Each number is 50 + 10 x the weight over the matrix's rms, rounded and kept within 0 to 99. Layers, rows and columns count from 0.

# layer 9 MLP up, 512x128, rms 0.22, rows 434-439, columns 0-127
66 65 49 46 46 51 51 48 51 44 39 37 55 39 25 57 53 49 56 31 55 50 47 59 65 82 41 57 40 55 57 52 69 48 41 43 46 43 51 55 43 49 59 45 48 50 50 55 52 65 57 37 49 51 47 54 68 42 53 43 48 56 48 55 36 48 44 47 42 50 44 55 51 49 39 36 37 47 50 49 56 42 60 50 53 69 32 71 67 56 52 36 51 46 46 37 50 62 66 62 52 48 52 56 51 54 52 65 54 59 60 54 44 44 47 65 59 43 50 52 47 55 28 47 48 55 48 55
52 71 70 36 54 57 38 43 63 59 52 46 48 31 38 44 49 63 22 22 30 40 56 80 50 53 65 51 56 49 63 37 68 44 56 49 61 64 65 43 51 51 55 56 51 46 65 48 50 78 39 51 61 34 47 65 33 42 40 71 43 51 47 43 36 61 51 54 58 57 43 44 47 61 51 42 34 34 56 28 35 56 59 53 63 48 59 42 51 49 37 50 75 53 26 31 56 63 56 55 26 33 50 25 65 25 65 55 41 52 36 83 42 62 47 63 62 33 43 47 35 49 16 29 69 51 42 64
44 47 46 48 46 57 47 51 52 32 49 45 62 71 42 51 49 40 53 36 49 59 46 51 64 31 53 41 47 51 40 46 73 32 55 54 51 36 36 52 65 67 42 14 52 41 59 53 64 51 45 63 64 53 60 58 43 45 56 43 57 69 59 49 37 51 64 47 54 62 39 49 51 64 45 41 59 28 52 42 70 67 35 44 59 59 57 51 40 32 40 50 36 35 48 77 40 54 47 63 37 57 50 47 34 38 49 37 35 60 33 57 63 57 49 54 51 54 53 58 56 67 38 56 51 51 50 44
40 48 54 41 50 59 57 64 37 59 62 46 71 52 40 32 61 49 57 54 45 65 40 56 51 64 49 52 41 45 31 59 51 46 52 49 38 46 44 52 56 62 51 60 61 38 38 60 50 47 50 53 57 38 42 60 49 49 44 43 55 50 44 35 44 47 45 67 38 50 65 47 44 48 46 47 51 52 45 40 53 51 45 48 49 51 40 37 57 52 42 38 55 32 52 32 70 45 37 60 63 40 28 60 50 52 49 67 59 55 49 57 60 53 53 41 65 53 50 52 48 52 41 66 63 61 42 42
54 61 47 65 54 40 51 43 38 49 73 53 39 61 66 68 56 47 60 61 34 49 59 50 42 49 36 58 38 48 41 61 27 40 56 50 47 67 64 36 52 45 39 58 49 57 33 56 44 56 52 33 70 54 35 56 48 57 54 62 46 58 45 38 39 42 42 62 50 59 53 47 59 53 31 37 51 53 64 47 45 46 39 41 64 66 23 49 37 53 50 57 76 52 48 33 31 54 55 62 55 45 49 55 65 49 61 29 37 62 60 64 64 51 47 39 37 47 45 42 46 49 55 53 53 52 57 71
39 40 48 66 65 52 59 60 59 55 72 34 51 60 67 60 45 56 22 38 50 59 77 48 47 43 30 54 52 53 38 44 48 48 50 57 50 41 41 41 65 53 55 41 47 46 44 46 62 48 59 76 44 43 41 56 43 38 36 58 63 54 35 42 58 33 58 46 62 40 47 51 55 51 48 48 41 47 46 56 30 48 66 41 60 65 66 61 55 30 38 73 51 66 55 53 37 51 37 54 45 59 49 69 64 36 47 25 42 32 64 65 61 63 46 51 60 48 64 61 54 41 58 40 40 44 47 47
# layer 9 MLP down (transposed), 512x128, rms 0.199, rows 434-438, columns 0-127
47 48 47 43 58 48 49 30 61 43 59 49 50 52 55 53 44 50 47 65 33 50 56 43 46 53 61 55 51 43 53 64 71 35 48 49 49 59 57 54 43 70 45 50 52 49 53 38 55 56 53 50 49 54 59 42 51 48 55 56 53 56 58 30 49 57 63 61 48 47 65 38 65 38 48 50 59 55 44 36 55 48 59 43 34 49 42 38 45 49 65 53 42 54 44 49 50 56 57 42 44 53 44 73 32 40 50 42 66 55 44 50 38 42 43 47 57 62 58 48 43 39 62 46 55 58 45 37
58 47 54 36 76 33 42 44 60 40 61 43 52 61 62 58 59 80 27 59 52 45 38 75 41 54 56 51 36 42 76 52 52 41 50 59 63 68 39 58 11 60 45 38 48 43 53 51 50 62 85 26 42 51 53 34 62 36 55 70 60 65 43 27 46 59 67 35 46 47 50 39 44 59 38 35 70 60 11 54 37 57 69 39 61 72 45 74 36 62 52 44 47 28 46 33 45 58 49 47 47 40 42 63 74 38 47 31 34 57 24 65 38 46 54 42 01 68 49 60 23 49 35 54 53 62 61 35
45 42 40 50 51 47 44 56 50 54 41 52 65 65 50 44 63 51 53 65 44 50 45 53 45 25 37 54 37 61 33 59 50 53 36 31 67 42 49 50 42 66 54 40 54 54 61 39 45 49 43 50 51 60 48 63 34 46 57 50 47 54 50 52 51 48 46 54 50 58 40 53 64 39 62 41 55 36 53 50 52 41 48 45 65 36 55 61 51 46 54 65 28 48 56 41 45 49 36 46 52 50 52 38 53 56 45 46 54 42 60 65 45 43 53 39 61 48 58 42 62 46 46 41 44 56 66 53
60 53 46 52 62 49 42 39 70 47 50 41 54 51 50 48 61 58 57 39 54 26 53 43 52 55 63 38 59 42 70 59 49 60 67 36 43 30 64 63 38 62 38 71 46 60 33 58 40 37 56 33 78 61 60 42 54 59 43 60 58 36 49 34 50 26 52 39 46 55 59 41 56 48 47 68 31 70 35 37 49 66 43 31 50 61 43 39 39 25 42 42 68 22 41 66 52 49 33 55 47 44 42 70 44 62 43 44 57 44 44 48 54 38 39 52 62 36 43 51 42 43 47 44 65 57 32 47
59 56 39 28 61 45 59 58 45 64 53 57 53 57 55 51 45 50 35 38 40 46 37 33 69 45 46 66 56 59 35 37 43 76 58 64 47 71 37 53 56 68 51 53 58 63 61 53 60 53 54 34 52 65 39 81 61 33 44 62 41 46 50 61 46 42 50 42 74 62 42 50 45 56 67 60 41 23 56 46 38 45 37 29 59 40 43 57 44 56 55 55 52 55 34 43 56 61 65 51 66 38 47 53 54 33 41 52 50 37 53 69 50 40 38 46 61 54 48 46 38 69 37 64 52 51 57 54